Each number is 128 + 24 x the weight over its row's rms, rounded and kept within 0 to 255. Layers, rows and columns count from 0. The size above them is the row's rms in percent of the matrix's.

# layer 5 MLP gate, 320x128, rms 0.268, rows 8-25, columns 0-127
size [106  95  85  94 101 103  93 104 110  96 102  83  95  98  92  90  99  94]
[[157 130 147 128 126 100 156 131 113 118 131 164 135 163 128  93 143  86 144 160 114 152 151 190 101 156 112  73 114 111 144 152 131 103  82 119 104 101  79 120 157 142  93 154 101 128 117  95 147 129 118  74 152 104 135 122 122 127 134  78 126 123 143 126 115 153 159 130 135 127 109 111 183 118  92 109 139 164 127 126 128 112 118 149 122 140 109 151 171 141 143 132 154 150 154 152 117 137 150 114 117 110 187 106  99  76 159 175 147  87 114 143 152 131 129 108 124 127 131 110 165 138 137 128 106 146 126 124]
 [135  97 137 152 115 133 137 130  98 151 122 130 113 137 138 140 133 160 104 126 140 130 174 161 174 116 111 149  71  94  95 103 120 131 110 146 126 167 117 162 156 158 151  92 167 116 135 118  95 116 130 102 102 125  89 115 122 110  56 148 105 108 153 111 130 146 153 168  98 166 150  94 131 108 128 110 144 107 129 140 115  93 115 138 121 150 128 151 118  96 133 125 149  96 119 110  99  86  98 151 150 135 108 190 116 170 136 152 130 157 129 154 119 134  81 150 115 107 140 106 101 141 157 126  85 115 118 130]
 [122 135 145 139  96 131 130 120 142 121 138 149  85 139 115 144 104 193 163 120 154 102  86  87 122 126 158 181 127 151 137 119 136 118 121 114  81 134 170 144 117 149 154 165 140 128  99 130  65 144 107  97 109 143 118 134 130 154 116 136 129 150 100 121 130 109 130 134 121  99 124 153 163  69 122 159 199 150 123 117 154 119 124 161 136 102 133 113 124 138  83 156 115  98 136 110 133 128 112 108 122 152 158 106  88 144 130 154 165  98 138 137 100 124 145 125 116 135 128 131 131 116 125 119 163 187 160  91]
 [147 106  96 112 111 147 153 117 126 123 103 128 148 149  94 101 165 139 141 146  86 147  72 132 110 131  75 116 150 108  91 155 147 136 109 131 138  87 129  95 130 103 123 123  96 132 156 155 133 165 133 139 113 131 139  79 150 160 154  75 126 131 122 114 142 114 123 127 172 122 121 150 161 126 118 144 161 136 152 108 125 155 119 111 159 121  67 155  93 137 151 128 133 164  96 142 129 100 108 118 119  91 173 140 144 172 148 133  86 138 109 131 158 103  85 139 134 154 160 165 110  83 151 146 138 119 125 136]
 [162 126 135 107  85 129 123 162  98 117 156 122 127 125 115 117 139 148 138 108 142 103 145 131 108 139  86 134 114 105 135 130 116 118 105 129 144 129 100 168  95 121 109 120 155 105 126 165 138 112  65 101 108 173 158  99 125 137 128 110 140 129 100  57 102 116 115  99 127  70 102 118 142 116  80 121 159 127 146 112  98 107 116 127 127  83 110 106 162 176 117 155 142 104  89 109 130 119 139 127 115 145 132 142 120 170 143 150  94 137 136 136 120 136 151 110  79 152  96 129 155 178 128 175 114 156 156 134]
 [122 125 129 111 103 151 175 172 121 182 161 107 157 156 140  73 135 109 116 134 116 123  69 152 159 142 140  88 143 168  93 136 162 135 120 105 119  53 130 168 132 149 130 123 131 161 137 136 136 146 135 131 158 105 107 132 111 102  90 127 124 126 137 115 116 125 147 151 130 122 107 114 127 155 125 145  96  82 100  97 116 157 144 110 133 111 134 155 151 134  92 101 131  93 196 135 134 123 141 137 118 112 136 149 140 109 109  85 125 145 111 134 139  96  67 130  97 111 123 144 125 127 141 144 131 130 163  98]
 [153 128 162  95 134 131  83 140 143 136  84 117 132 110 140 110 144 143 140 122 118 144 126 122 116  85 115 125  92 185 114 114 174  97 123 114 119 153 130 131  97 170 148 104 154 123 117 136 138  45  94 136 132 122 122 127 105 151 117 173 140 117 106 150 167 152  98  97  87 151 117 138 105 157 116 109 152 131 158 161 106  92 142 157 116 136  90 107 136 180 132 142 133 159 106 148  96 142 161 131 123 139 150 148 107 129 123 154 139 177 148 140 136 128 146 110 148 161 126 126 175 133 144 138 123 103  97  90]
 [134 123 129  99 172 154 152  99 118 151 143 136  70 123 136 118 141 103  91 150 172 114 143 126 156 131 112 100 113 121  98 148 143 131 146 105 153 138 115 139 117 157 124  56 120 139  96 139 162 131 137 133 140 148 112 158 133 177 113 141 119 118  82 133 145 125 121 151 131 154 122 169 123 110 138 142 120 135 163 127 116 141 138 112 119  77  96 107 109 147  88 142 117  57 101 118 170 172 137 126  95 164 128 154 103  99 129 166 107 158 118 126 125 144 128 127 120 173 158 160  95 114 160 172 122 130 122 134]
 [138 122  94 145 105 138 176  97 140 158 149 175 134 136 144 126 132 133  96 107 127 161 130 114 129 169  87 124 160 134 132 137  86 131 105  94 123 132  93 130 128 134 113 129  99 122 146 120 114 127 106 134 120 162 159 118 127 134 106 120 146 140  97 134 118 138 118 121 101 119  98  92 156 169 121 164 133 152 124 125  94 149 151 129 100 104  97 136 188 106  78 122  71 133 150 165  94 138 167 112  87  83 153 110 139 130 130  94 152 109 138 138 132 145 150 147  98 126 145 144 140 189 169 144 124 166 157 100]
 [156 149 112 123 131 141 111 162 167 141 134 136  98 158 151 164 165 109 125 137 150 163 147 125 104 105 130 105 140 137 139  91 118 109 134 111 100 137 108 150  96 175 125 122 153 124  92  80 112 139  47 135 144 140 156 103 140 143  76 136 109  85 120  96 157 130 124 116  98 132 125 117 127 119 105 113 107  71  90 122 147 112 109 104 125 104 119 117 176  88 133 121 147 120 101 176 134 173 125 139 128 170 122 147 123 150 129 136 120 102 126 107 159 113 119  78 128 144 115 119 122 144 141 134  95 155 169 149]
 [ 68 124  99 102 168 142  77 133  80 103 115 105 177  89 146 196 180 144 129 140 127 153 120 126 168 124 109 133 108 146 147 136 157 136 115 140 114 127 164 113 142 177 138 155 139 110 148 128 141 130 125 129  95 125 120 144 166 130 146 106 108 147 134  90 120 111 117 166 127 148 139 161  95 109 165  97 111  98 163 156  96 117 122 116 172 170 152 107 129 126 128 132 156  90 121 129 109 115 148 108 127 123 102 116 149  95 161 114 123 138 170 129 147 150 117 139 134  94 149 132 154 147 109 112 116 131 144 153]
 [144 132 131 133  82 145 104 110 106 126 135 110 154 153 147 122 110 100 116 157 100 112 112 122 112 124 117 126  85 125 169  80 116 125 140 168 134 127 164 117 169 111 127 118 142 104 108 175 142 128 143  82  92 137 137 143 133 156 175  89  86 156 142 142 153 116 117 128 143 176 157 148 108 144 118 126 131 137 157 134 166 112 120 150 163 118 145  89 102 112 147 121 144  94 112 125  80 169 117 133 128 127 138 154 138 134 141 113 115 127 150 175 124 138 135 136 113 158  81  96 129 121 145  58 172 147 140  83]
 [187 140 126 137 140 141 147 151 118 191 130 123 141 187 157 101 108 148 113  85 157 131  88  99 144 150 116 142 133 128 162 142 114 148 102 146 141 159 144 132 120 127 152 135 125 119 122 155 121 138 130 128 196  70 108 127 107 174 112 125 143 130 116 100 114 133 165 160 112 150 108 109 121 124 113 110 161 158 119 120  96 154 121 140 110 159  94 102 137  68  99  90 113 114 153 124  70 131 129 140  97 126 151 118 130 115 108 143 135 140 125 104  98 121 118 166 135 172 171 129 102 139 115 123 112 128 119 107]
 [132  98 131 143 133 147  82 143 114  99 110  98  93  82 123 144 128 110 117 128 183 128 138  81 113 150 134 149  78 151 144 109 132 130 117 130 113 107  86 192 147  96 115 111 157 141 110 149 106  67 127  91 132 127  81 154 146 180  98 136 129 126  89  97 131 110 149 111 124 122 136 134 111 122 129 116 146 126 159 148 128  98 124 102 128 118 118 132 131 139 147 158 132 149 124  67 127 110 127 127  95 145 143 126 113 115 105 108 148 126 121  99  88 177 150 106 136 160  92  90  98  88 165 130 131 129 123 114]
 [139  82 155 128 150 140 123 148 135 149  77 169 121 107 136 155 114 114 103 134 160 180 134 122 119 186 167  97 100 123 119 109 127 103  92 144 144 136 126 179 132 139 154 134 142 154 113 120 158 144 151 153 147 114 138 128 122 134 153 113 106 144 168 109 112 106 187 131 113 166 147  84 150 140  95 108 176  98 147 106  64 143  92 153 132 129 137 134 116 108  90 181 117 104 155 168  93 123 134 130 112 109  95 135 164 157 148 132 126 126 136 132 126 159 129 135 107 108 120 137 105 120 130 101 126 135 125 146]
 [122 111 143 154 123 104 110 107 111 155 122 135 101 160 113 155 158 126 150 105 159 136 122 130 107 136 104 103 154  88 134  96  83 154 154 120 108 124 129 158 159 115 153 158 100 105 164 170  95 116 108 151 133 130 131 132 155  97 120 108 142 124 127  97 102 120 147  99 108 116  70 141 138  90 183 153  93 133 100 137  93 148 121 120 115 144 122 147  99 151 117  85 126 109 137 127 142 150  95 180 138 129 112 139 127 136 116 123 154  88  88 114 173 163 112  90 175  99 124 137  88 113 141  88 133 122 160 150]
 [106  97 142 118 144  95 124 105  94 137  83 160 148  85 101 147  76 125  98 161 125 165 129 120 183 115 172 168 135 167 108 133 149 169 150 145 103 136 153 115 123 136 107 151 123  93 111 104 126 129 115 121 146 136  89 132 108 102 155 124 146 123 113 133 125 129 164  82 133 125 131 141 110 157 105 108 173 141 161 137 121 152 124 135 127 139 119 112 130 127 116  91 148  80 120 125 153 141 141 118 125 169 126 109 136 101 151 108 129 157 137 145 122 128  99 161  58 116 117 100 147 150 146  75 150 156 154 102]
 [ 93 155 115 141 100 130 133 182  50 160 133 119 113 106 118 157 100 141 122 118 138  93 133 169 160 153 141 120  82 191 100 129 129 140 128 159 138 149 114 154  94 145 137 127 144 117 122 141 148  95 113 125 112 161 150 137 123 123 115 138 125  55 123 116 165 133 126 127 134 134 124 126 119 127 145 103 116 149 134 135 148 100 135 121 170 126 113 103  98 168 159  79 123 151 123 180 119 123  95 141 125 148 138  92 122 107 131 118 113 114 113 104 121 113 168 145 134 166 146 101 146 177 151 129  86 148 147 114]]
# layer 5 MLP up, 320x128, rms 0.259, rows 8-25, columns 0-127
size [100 102  82 102  96 113  88 105  93  92  99  86  93  98  97  86  91 105]
[[147 178 126 162 146 167 136 115 135 143 153 125 119 177  95 117 105 125 125 121 102 116 138 169  84 132 153  86 118 114 128 103 127 104 120 143 127 121  69 117 122 123 111 107 104 137 126 115  98 141  98 145 150  83 156 116 141  99 133 154 154 142 113 120 131 118 139 168 150 134 103 118 149 140 109 143  93 172 108 121 129  82  91 130 110 157 140 114 139 117 140 123  88 119  80 106 108 151 159 133 156 131 124 117 110  63 161 159 123  79 135 141 148 130 113  88 163 105 124  79 168 158 130 139 136 135 136 156]
 [ 95 128 152 126 116 115 133 108 150 110 137 139 170 122 103 108 116 104 112 130 120 175 140  97 101 140 121 131 164 112 171 143 141  70 160  89 184 159 139 132 140 145 139 130 121 126 129 171  76 155 147 135 133 124 128  79 114 141 131 128 140 136 151 155 145 104 126  63 124 145 115 133 151 104 131 140 144 144 147  78 114 107 143 154 137 111 129 133 122 172 127 109 121 112 125 127 143 134 123 100 107 118 160 112 132  83 125 134 153  80 177 153 137 192 124 106 119 118 132 124 132 134 148 167  84 115 170 159]
 [135 111 137 109 178 133 133 117 137 124 134 122 134 172  69 139 149 158 114 132 153 164  99 138 119 138 134 140 107 109 159 179  97  96 144 129 131 102  88 144 120 148 193  92 104 154  97 125 111 166 125 142 131 125 154 115 119 135 126 103 143 101 178 122 144 143 150 103 130 119 117 131 126 120 119 101 128 128 144 108 117 131 112 119 161 188 111 130 116 120 154 145 160 123 184 146 120 141 145  97 130 144 107 122 157  78 106 155 131  91 136  67 116 110 118 129  69 131 102 116 130 154  91 145  94 107 133 139]
 [ 96 113  74 153 149 104  94 141 103 130 127 156 165 149  72 112 119  95  83 120  97 107 122 112 114 146  99 151  87  72 100 138 126 145 119 183 127 166 117 136 129 120  74 133 121 127 103 109 148 114 115 131 102 135 110 115 116 146 149 106 123 137 135 114 102 126  85 115 132 173  82 121 161  84 131 135 127 110  96 115 119 107 150 145 159 115 152 145 129 148 160 121 148 184  90 114 142 130  93 113 130 125 137 133 129 126 121 135  96  93  77 106 133 141 116 110 123 112  80 157 146 127 148 123 137 111 152 129]
 [146 194 135 129 134  98  91  95 129 123 175 117 142 129 173 110 117 119 107 136 139 150 129 110 123 170 205 137  82 128 116 117 157 137 119 108 125 139 134 143 150 162 127 165 113 122 156 121 138 122 180 154  91 149  90 141 118 156 125 125 161 120 119 154 163 146 115 138 189  77 104 142 113 102 141 126 143 126 129 136 114 154 132 145 140 137 173 157 139 128  99 133 138 114 135 104 132 100 121 110  80 140 105 124 112 120 121 145 124 132 158 175 105 155 124 138 170 137 122 150 119 112 121 110 138  71 124  99]
 [109 119 118 147 129 120 110 122 139 172 109  97 132 116  92 110 126 121 121 150 112 121 136 124 146 140 132 152 112 183  98 121 150 112 171 125 140  87 131 105 154 127 141 119 124 109 130 134 105 150 120 158 151  73 114  93 107 123 119 149 148 140 168 143 103 113 164 119  71  99 146 109 133 149 126 124 181  89 149  37 127 153 131 124 146 105 101 104 115 121 159 136 130 125 105 143 175  93 106  92 175  80 160 147 138 121 114 143 103 112 136 148 140 115  74 126 124 128 144 122 128 130 124 156 153 131 106 103]
 [174 134 140 160 105 143  95 144 129 162 128 121 144 118 190 141 110 136 127 110 119 102 125 126 120 109 103 111 129 166 150 143 188 121  87 109 133 156 121 170 129 154 168  75 119 111 128 118 152  76 135 168  99 111 124 148 122 161 119 140 144 124 126 145 141 107  98 108  93 168 138  82 101 132 125 139 125 136 136 177  73 108  99 140 115 156 114  89 118  95 112 156 114 131 138 161 105 143  94 110 103 115  75 144 114 128  98 154 140 115 121 102 120 148 143 110 141 140 128 136 130 119 128 102 124 137  93  82]
 [143 140 154 117 146 146 119 146 130  75  81 124 118  80  91 160 117 112 128 137 159 149 134  92 101 147 118 123 104 140 136 131 164 108 148 130 120 147 125 118  80 142 127  95  94  99 105 138 129 141 176 191 163 129 130 206 130 130 117 133 147 134 130  93 166 129 126 138 127 113 159 150  83 169 138  97 149  76 138 132 123 111 127 149 125 107  98 115 129 125 120 123 135 135 112 142 161 133 101 148 137 160 152 117 112 158 147 156 134 126 147 122 153 102 106 130 168 137 178 114 140 114 172 118 156 114 151 161]
 [118  89 128 154  91 170 128 137 147 109  92 129 116 110 140 142 150 136 127  92 117 112  98 162 135 115 155  93 128 142 108 127 152 122 127 164 128  89 153 123 135 104 105 132 158 133 123 159 145  90 146 112 127 133 137 123 105  92 146 154 103 145 138 126 192  99 116 148 128 125 145 154 153 148 131 129 119 145 128 136 171 144 127 107 131 124 137 147 123 172 140  70 171 154  93 123 170 147 134 155 140 117 141 133 106 158 142 143 104 156 146  63 150 177  90 120 143 133  73 134 109 115 137 117 127 129 117 198]
 [ 98 164 113 143 174 136 136 122  86 131 141 173 154 121 123 140  73 122 150  94 113 112 133 136 173 135 131 150 119 137 133 139 110 201  82 147  86 168 120 140 136 137 117 108 123 119 197 124 144 114 109 108  92 133 126  97 130 141 122  86 125 144 132 134 133 103 160 141 161 165 132 156 131 125 188 114 158 140 126 109 147 163 161 138  95 145 134 146 181 119 118 135 149 126 138 137 127 140 161 130 126 138 119  96 113 100 169 107 129 108 128 119 124 103 123 137 139 120  95 155  90 112 137  85 133 119 166 123]
 [146 169 155 151 127 130 141 131 185 138 123 137  74 100 116 165 119 102 158 123 147 146 161 134 129 150 142 181 136 132  74 109  90 130 210 126 121 153  91 125 106 132 118 143 145 106  91  89 140 126 117 122 141 124 112  79  91  95 143 150 166 125 139 144 136 121 154 135 108 146 128 132 132 129 125 139 124 115 108 131 116 174 132 164  92 113 151 139 156 145 125 139 157 157  98 114 143 155 156 139 112 112 116 133 143 111 141 118 155 132 123 144  81 152 121 140 151 124 130  83 117 148 155 118 130 130 144  58]
 [147  89 131 101 105 117 125 126 152  98 116 103 106 138 115  98  91 116 120 131 164 164 155 143 128  94 135 164 134 100 145 133 142 163 142 116 125 113 139  84  97 108 141  48 119 117 142 106 133 129 141 131 157 142  93 138 139 153 110 117 162 154 137 100  81 117 170 140 141 111 104 103 144  84 109 160 133 127 137 150 139 133 136  89 139 146 163 110  95 165 154 164 126 162 147 114 162 150 162 144 111 124 144 145 137 131 104 111 175 138 103 107 112 137 105  85 119  73 112  78 148 143 148 138 112 145 121 124]
 [144 142 137 184 140  97 112 125 149 118 189 134 104 141 132 136  89 127 156 123 132 113 113  89 103 107  66 152 126 133 129 132 146 154 152 171 139  97 113  82 128  89  99 126 144 119 129 120 129 153 103 120 139 168 194 139 151 130 113 129 118 105 112 139 136 103 108 110 161 114 168 123 122 148 127 146 109  99 139 142 120 133 123  84 156  94 106 129 109 126 162 112 105 121 131 170 148 177  86 140 174 157 130 143  87  91 127 141 149 156 129 134  93 101 110 150 107  98 104 112 134 104 152 130 145 122 100 132]
 [144 111  92 151 128  71 120 157 148 136 154 140 126 154 111  98 112  87 129 133 139 130 102 124 125 156  68  89 112 142 145 166 113  73 136 140 136 115 130 133 177 140 151 134 112 102 144 156 149 129 101 125 130 107 114  88 111 112 105 154 118 131 100 113 102 130 155 140 144 135  95  86 123 122 112  99  94 118 134  90 194 148  94 113 128 150 160 133 160 118 131  97 124 100 107 142 108 113  68 137 150 116 151 153  93 116 111 181 114 148 133 163 134 162 116 169 142 131 125 120 146 118 134  86 141 144 136 125]
 [165 115 107 137 106 158 122 105 139 116 106 148 111 166 165 132 155 139 123 107 180 173 151 159 104 105 134 113 153 111 160 154 141 106 140 109 179 149 176 166 130 127 145 163 165 143 179 150 132 131 156 134 133 148 153 147 140 117 164 128 164 102  90 128 139 118 145 138 151 152 120 127  83 134 120 111 138 160 155 153 112  99 150 121 160 156 115 145 116 147 148 153 147 121 113 149  94 141  91 156 106 147 103 172 135 124 109 105 120 147 130 146 128 143 151 137 163  94 147 175  83 121 133 108 104 141  85 137]
 [139  83 122 157 130 106 143  97  71 153 119 128 154 150 117 110 113 100 141 146 134  90 118  99 104 155  71 108 123 148  64  83 129 154 127 154 129 126 122 129 145 133 117 145 153  66 157 149 140 126  96 110 133 129 140 119  88 138 134 162 153 109 122 123 118 141 117 110 122 153  86 128 109 126 132 132 137 112 122 101 159 106 100 108  90 125  68 149 133 141 154  96 167 158 152 121 129 108 130 118 165 156 137 137  99 123 104 152  74 148  78 143 123 147 143 119 116 154 125 140 105 130 132 140 134  88  96  94]
 [153 128 129 157 141 144 142 153 104  91 160  98 151 156 129 126 101 104 177  94 138  78  72 148 119 160  79 168 100 122 151 141  90 112 169  95 133 108 164 114 152 119 140  94 149 137 126 127 116 157 132 140  96 110 165 135  99 161 111 138 153 131 132 139 133  91  99 114 121 131 128 115 110 132 155 143 172  96 114  96 118 187 100 170 123 151 133 135 118 147 114 119 106 133 107 102 131 118 157 115 139 171 117 121 135 135 168 185 125 119 100 121 125 111 129 101 155 126 139 128 126 136  94 109 112  91  98 121]
 [ 97  93 113 129 144 168 114 110 125 121 169 176 103 118 109 103 115 117  98 153 161 149 146 124 128 141 105 115 129 125 110 120 127 124 142 118  93 144 181 169 113 125 132 135 108  84 143 133 121  96  92 162 174 135 129 144 118 126 130 112 122 112 154  74 118 148 106 131 151 105 136 110 147 155 100 147 106 127 102 122 174  97 180 119 175 162 110 114 154 126  76  91 200 163 113 124 148 140 129 118 133 133 139 123 108 143 134 118 108 133  99 116 120 151 120 111 175 125 142 127 129 134 122 109  90 100 141 181]]
# layer 5 MLP down (transposed), 320x128, rms 0.238, rows 8-25, columns 0-127
size [ 97  99  89 102  96 111  93 100  99  95 100  88  95  98  93  90 102 103]
[[ 56 166  96 149 141 144 147 114  63 135 116 117 123 135 151 114 143 117 107 115 141 162 111 132 126 121 147 106 132  76 144 123 153 139 172  98 119 108 132 163 149 154 125 134 183  96 142 121 124 151 151  90  96 111 130 140 132 141 122 156 150 124 151 141 129 119 147 118 121 110 149 123 122 110 211 133 184 113 153 147 146 141 129 109 128 118 114 133 111 124 112 104 126 127 145 157 139  97 142 142 122 149 127 143 137 177 108 158 137 115 129  83 145 173 149 163 142 108 163 119  92 135 136 103 165  90 117 108]
 [117 105 184 153 169 133 119 105 153 118 116 158 145 103 106  95 102 109 128 141 127 120 153 146 139 124 160 138 121 139  74 157  82 126 148 119 130 106 118 126 112  71 153 108 183 115 101 115 140 137 160 134 117 132 121 101 165 164 109 108 117 141 135 101 149 123 119 128  92 103 168 120 156 136 126 159 156  88 129 103 106 130 124 138 130 134 126 125 134 174 140 113 134 128  93  73 149 166 163 118  95 108 152 136 106 140 137 108 163 149 141 175 108 110 134  93 134 114 114 171 117 120 109  70 137 154 145 158]
 [118 166  94 103 143 129  88 118 163  93 136 119  95 141 129 111  84 130 144 166 135 126 120  72 147 137 148 118  92  85  79 144 141 104  95 126 133 126 127 109 159 142 150 108 125  77 113 141 126 149 114 131 138 122 131  70 107 153 147 115  91  95 125 140 147 113 133 142  97 154 119 135 145 157 163  96 154 157 109 130 139 140 136 136 156 138 149  99 112 142 166 117 126 140 134  95 164 181 152 101 115 160  68 136 129 140 141 124 109 149 108 164 107 126  93 100 127  97 119  75 129 127 112 131 128 134 166 143]
 [ 72 118 138 146 172 156 123 156 131 139 127 173 104 149 125 116 130 101 141 101  78 126 171 124 130 135 101 133 118 173 136 127 107 121 146 132 114 130  96  94  91 105 131 120 161 124 140  84 114 123 126 128  90 116 163 143 120 131 116 131 118 103 131 103 122 117 112 105 163 150 119 104 117 133 153 150  92 160 142 116 152 139 146 153 151 148 103 139 116 150 103  82 156 125 106 137 103  85 141 180 117 121 150 179 141 134 163 115  79 137  94 132 142 118 124 160 123 119  59 118 134 146  98 134 137  90 172 101]
 [132  86 120 106 135 130 139 108  99 114 137 101 100 118 146  65 118 137 132 113  98 150 113 123 135 132 175 159 106 169 137 102 146  98 155 129 114 128 147 124 134 152 152 164  89 151 156 137 109 117  94 141 121 135  69 109 183 139 102 150 141 110 157 141 123 163 151 152 103 121 118 144 137 102 138 135 149 135  98 120 155 134 154 142 174 114 149 151 111 115 107 124 121 106 153 183 155 115 152 130 148 181  88 110 102  88 105 140 146 111 102 112 104 145 180 134 113  96 164 122 158  94 150 112 133 115 136 126]
 [105 117 121 123 119  94 124 139 172 110  66  91 119 114 108 137 145 133 118 134 112 136 147 124 132 137 127 100 123 130 146 146 174 139 158 144 122 136 154  79 158 158 112 119 181 117  93 101 105 138 129 140 142  74 114  84 115 129 130 122 148 123 186 113 134 174 126  94  99 126 180 163 106 141 125 131 124 138 136  97  92 129  69  83 143 183 147  89 119 104 113 151 134 120 127 140 173 143 104 148 142 110 149 115 146 136 143 112  98 157 115 139 108 126 110 119 152 132 151 110 120 133 113 180 138 113 129 108]
 [115 100 137 127 140 133 144 103 120 175 134 127 134 156 121  98 128 119 135  77 138  99 113 152 111 129 106 141 160  86 132 138  80 152 159 118 130 112  96 143 185 151 185 105 137 118 118 153 106 178 103 128  87 116 128 104 136 138 164 157 124 100 154 100  84 102 130 123 108 115 157 139  87 126 106 117 112 118 115 179 137 196 130  87 156 124 138 117  89 128 123 156 116 159 102  89 151 142 131 117 140 159 147 146 137 127  98 105 114 109 107 155 140 140 124 120 154 149 126 167 152 161 122  94 126 110 131 143]
 [130 120 101 136 119 134 138 163 121  97 120 144 101 132 161 127 151 122  93 139 104 188 127 112 102 166 129 161 145 113 129 184 147  95 139 138  94 156 153 118  91 160 129 142 126  71 140 116 141 139 110 138 147  94 103 105 109 122  90 119 141  97 165 104 141 124 116 125  98 102 191 150 150 142 120 104 161  77 129 129 135 147 133 127 117 110 130 107 159  89 122 137 137 117 102 158 108 157 120 167 161 133 139  87 146 131 126 121 166 135 130 127 122 195 129 106 126 154 128 163 107 127 128 139 169  94 135 160]
 [ 94 122 137 161 117 118 166 128 148 173 151 153 132 144 137 112 128  96 129 116 171 126 115 136 133 124  86 156 128 133  97 158  92 124 100 117 121 118  95 106 122 132 106  96  83 145 139 134 108 135 156 107 165 138 126 137 140 101 117 138 102 102  99 137 153 135 148  96 112 131 140 143 142 167 138 108 153 133 122  96 159 189 170 150 118 132 142 142 120 133 135 170 109 139 157 120  97 177 141 117  86  64 140 115 143 127 125 117 130 109 149 112 138 133 168  99 128 135 128 156  73  49 125 147 148 109 103 141]
 [132 138 152 141 124 158 173 145 109 107 130 112 121 113 179  91 127  81 132 126 152 151 122 125 126 125 163  67 130 149  82 156 106 111 148 117 119 190 118 121 137 108 102 114 160 113  99 155 159 146 122 105  90 135 119 151 146 109 157 123 177 152 147 132 130 182 127 135 105 139 124 166 106 162 143 113 123 137 149 159  87 101 123 132 132 130 168 110 200 165 141 121 134 123 140  86 101 123 135 124 139 156 123 143  95 109 102 122 113 137 139 142 116 111 120 174 146 102 105 120 173 131 152 127 130 108 132 143]
 [143 143 101 122 118  97  92 107 151 106 119 144 136 120  84 124  75 101 176 116 117 151 140 117 138  85 142 152  84 159 129 103 113 119  94 123 112  83 126  96 179 142 141 154 106 124  98  65 106  97 156 137 140 173 124 144 163 141 103 146 125 124 112 116 126 114 135 159 130 123 125 145 152 113 107 115 121 142 139 148 111 137 120  83 132 113 148 104 103 121  91  84 162 111 123 146 116 109 130 106 119  95 133 128 127 168  88 104 159 142 125 165 132 148 160 130 121 149  93 137  67  97 118 107 108 150 145 101]
 [100  86 145 153 174  87 115 129 115 119  74 115 106  83 114 158  84 128  84 113 115 129 152 143 164 132 167 143 178 114 102 138 119 153 125 132 120 121 146 136 111  92 141 116 131 112 144 151 113 130 157 142 152 139 153 118 148 100  81 122 132 183 104 104 129 126 127 142 151 134 123 161 115  83 119 123 113  91 121 115 119  64 112 148  78 138 140 126 123 106 154 120 115 128 144  77 157 128 111 120 112 169 121 133 125 141 118 194 153 147 126 115 135 147 100 108 154  91 120 121 147 127 117 111 147  96 133 142]
 [135 115 162  89  99 149 151 132 115 124  90 104 150 127 129 133 140 144 126 116 142 152 170 117 126 110 135 142 135 153 158 175 164 144 103  97  88 121 127 163 117 136 159 108 120  92 128 137 140 106 154 108 139 111  80 119 103 138 171  91 106 134 116 108 130 144 150 144 129 153 126 167 114  99  99  73 130 148 152  85 122 121 149 151 121 126 147 164 134 113 100  92 108  68 150 136 104 159 128  95 106 122 102  77 113 139 159 151  81 139 163  84 133 167 111 124 169 147 147 140 122 137 116 127 140 124 104 106]
 [148 128  85  91  88 130 127 152 128 166 141 116 172 105 123 111 130 111  83 173 165 118 113 115 123 110 135 148 126 114 127 107 171 153 134 111 120 108 157 174 175 138 124 104 121 105 147 128 165 144 125 106 136 125 125 142 137 172 151 129 113 132 144 114  89 100 129 116 152 115 149 129 136 139 142 139 151 137 134  91 138 111 115 141 125 150 123 162 155 139 131 136 167 180  99  90 125 107 118 110 171 173 161 123  97 145 135  77 162  97 125 108 112 133 111 161 152 166 138 135 136 185 147 140 128 167 102 174]
 [126 146 143 184 152 113 100 111 158 119 113 142 129  78 118  82 136  82 125 153  92 133  91 117 135 187 114 110 130 101 127 119  91 122 130 105 133 155 130 109  96 145 114 117  83 156 113 170 170 144 133 145 118 111 141 111 139 124 107 166  71 139 132 113  89 146 127 159  99 130 139 102 133 114 141 130 150 121  74 140 119 114 121  99  94 124 124 120  99  91  82 145 140 154 142 126 101 136 143  93 127 143 117  84 103 148 129 168 124 155 136 163 141 149 138 123  93 128 137  96 145 168 104 127 132 109 158 155]
 [130 122 114 118 168 126 144 123 104 131 125 119 150 163 145 126 117 187 116 177 141 137  92 112 149  92  87 156 100 141 140 138 143 124 150 121 134 128 140  98 131 112  98  98 120 109 118 129 151 126 128 138 129 147 101 116 133 130 173 111 124 158 147 151 112 158 172 127 109 175 149 148 127 116 176 132 127 107 116 123 160 120 167 116  80 188 144 166 126 173 108  92 132  93 109 155  90 157  74 132 162 107 174 172 129  98 124 142 126 117 100 120 147 108 160  81 136 140 130 131 121  95 119 139 149 119 128 146]
 [143 147 161 119 117 172 133 154  93 117 138 140 140 136 117  93 111 111 194 103 183 125 119 120  72 158 112 150 113 114 140  99 128 121 125 145  91 161 163 106 119 143 137 148 127 102 142 130 137 125 138 185 113  99 110 101 142 126 138 108 163 110 103 140 141  92 109 122 143 122 125 150 109 109 136 107 154 148 108 138 142  98 105 147 144  71 109  77 124 104 144  90 101 148 137  83 144 112 114  97 119 119 105 138  76 123 134  61  94 128 153 160 135 123 146 116  88 148 131 127 140 141 115 142 147 150 121 110]
 [136 188 139 156 142 136 114 140 135  98 118 165 128 119 130 108 115 115 119 129 115 159  90  93  73 110 105 118 175 128 140 122 110 123 110 110  94 119 153  95 118 167 185 168  75  94 121 141 173 141  89 162 154 141  91  80 112 162 161 112 133 145 156 173 148 119  89 145 142 119 146 126 126 118 114 106 122 117 155  97 149 111 129 139 126 124 142 108 106 115  93 128 114 109 119 107 156 128 100 116 164 160 108 119  96 150 131 127 103 109 113 160 136 152 137 141 142 149 138 134 158  85 141 144 108 134  98 155]]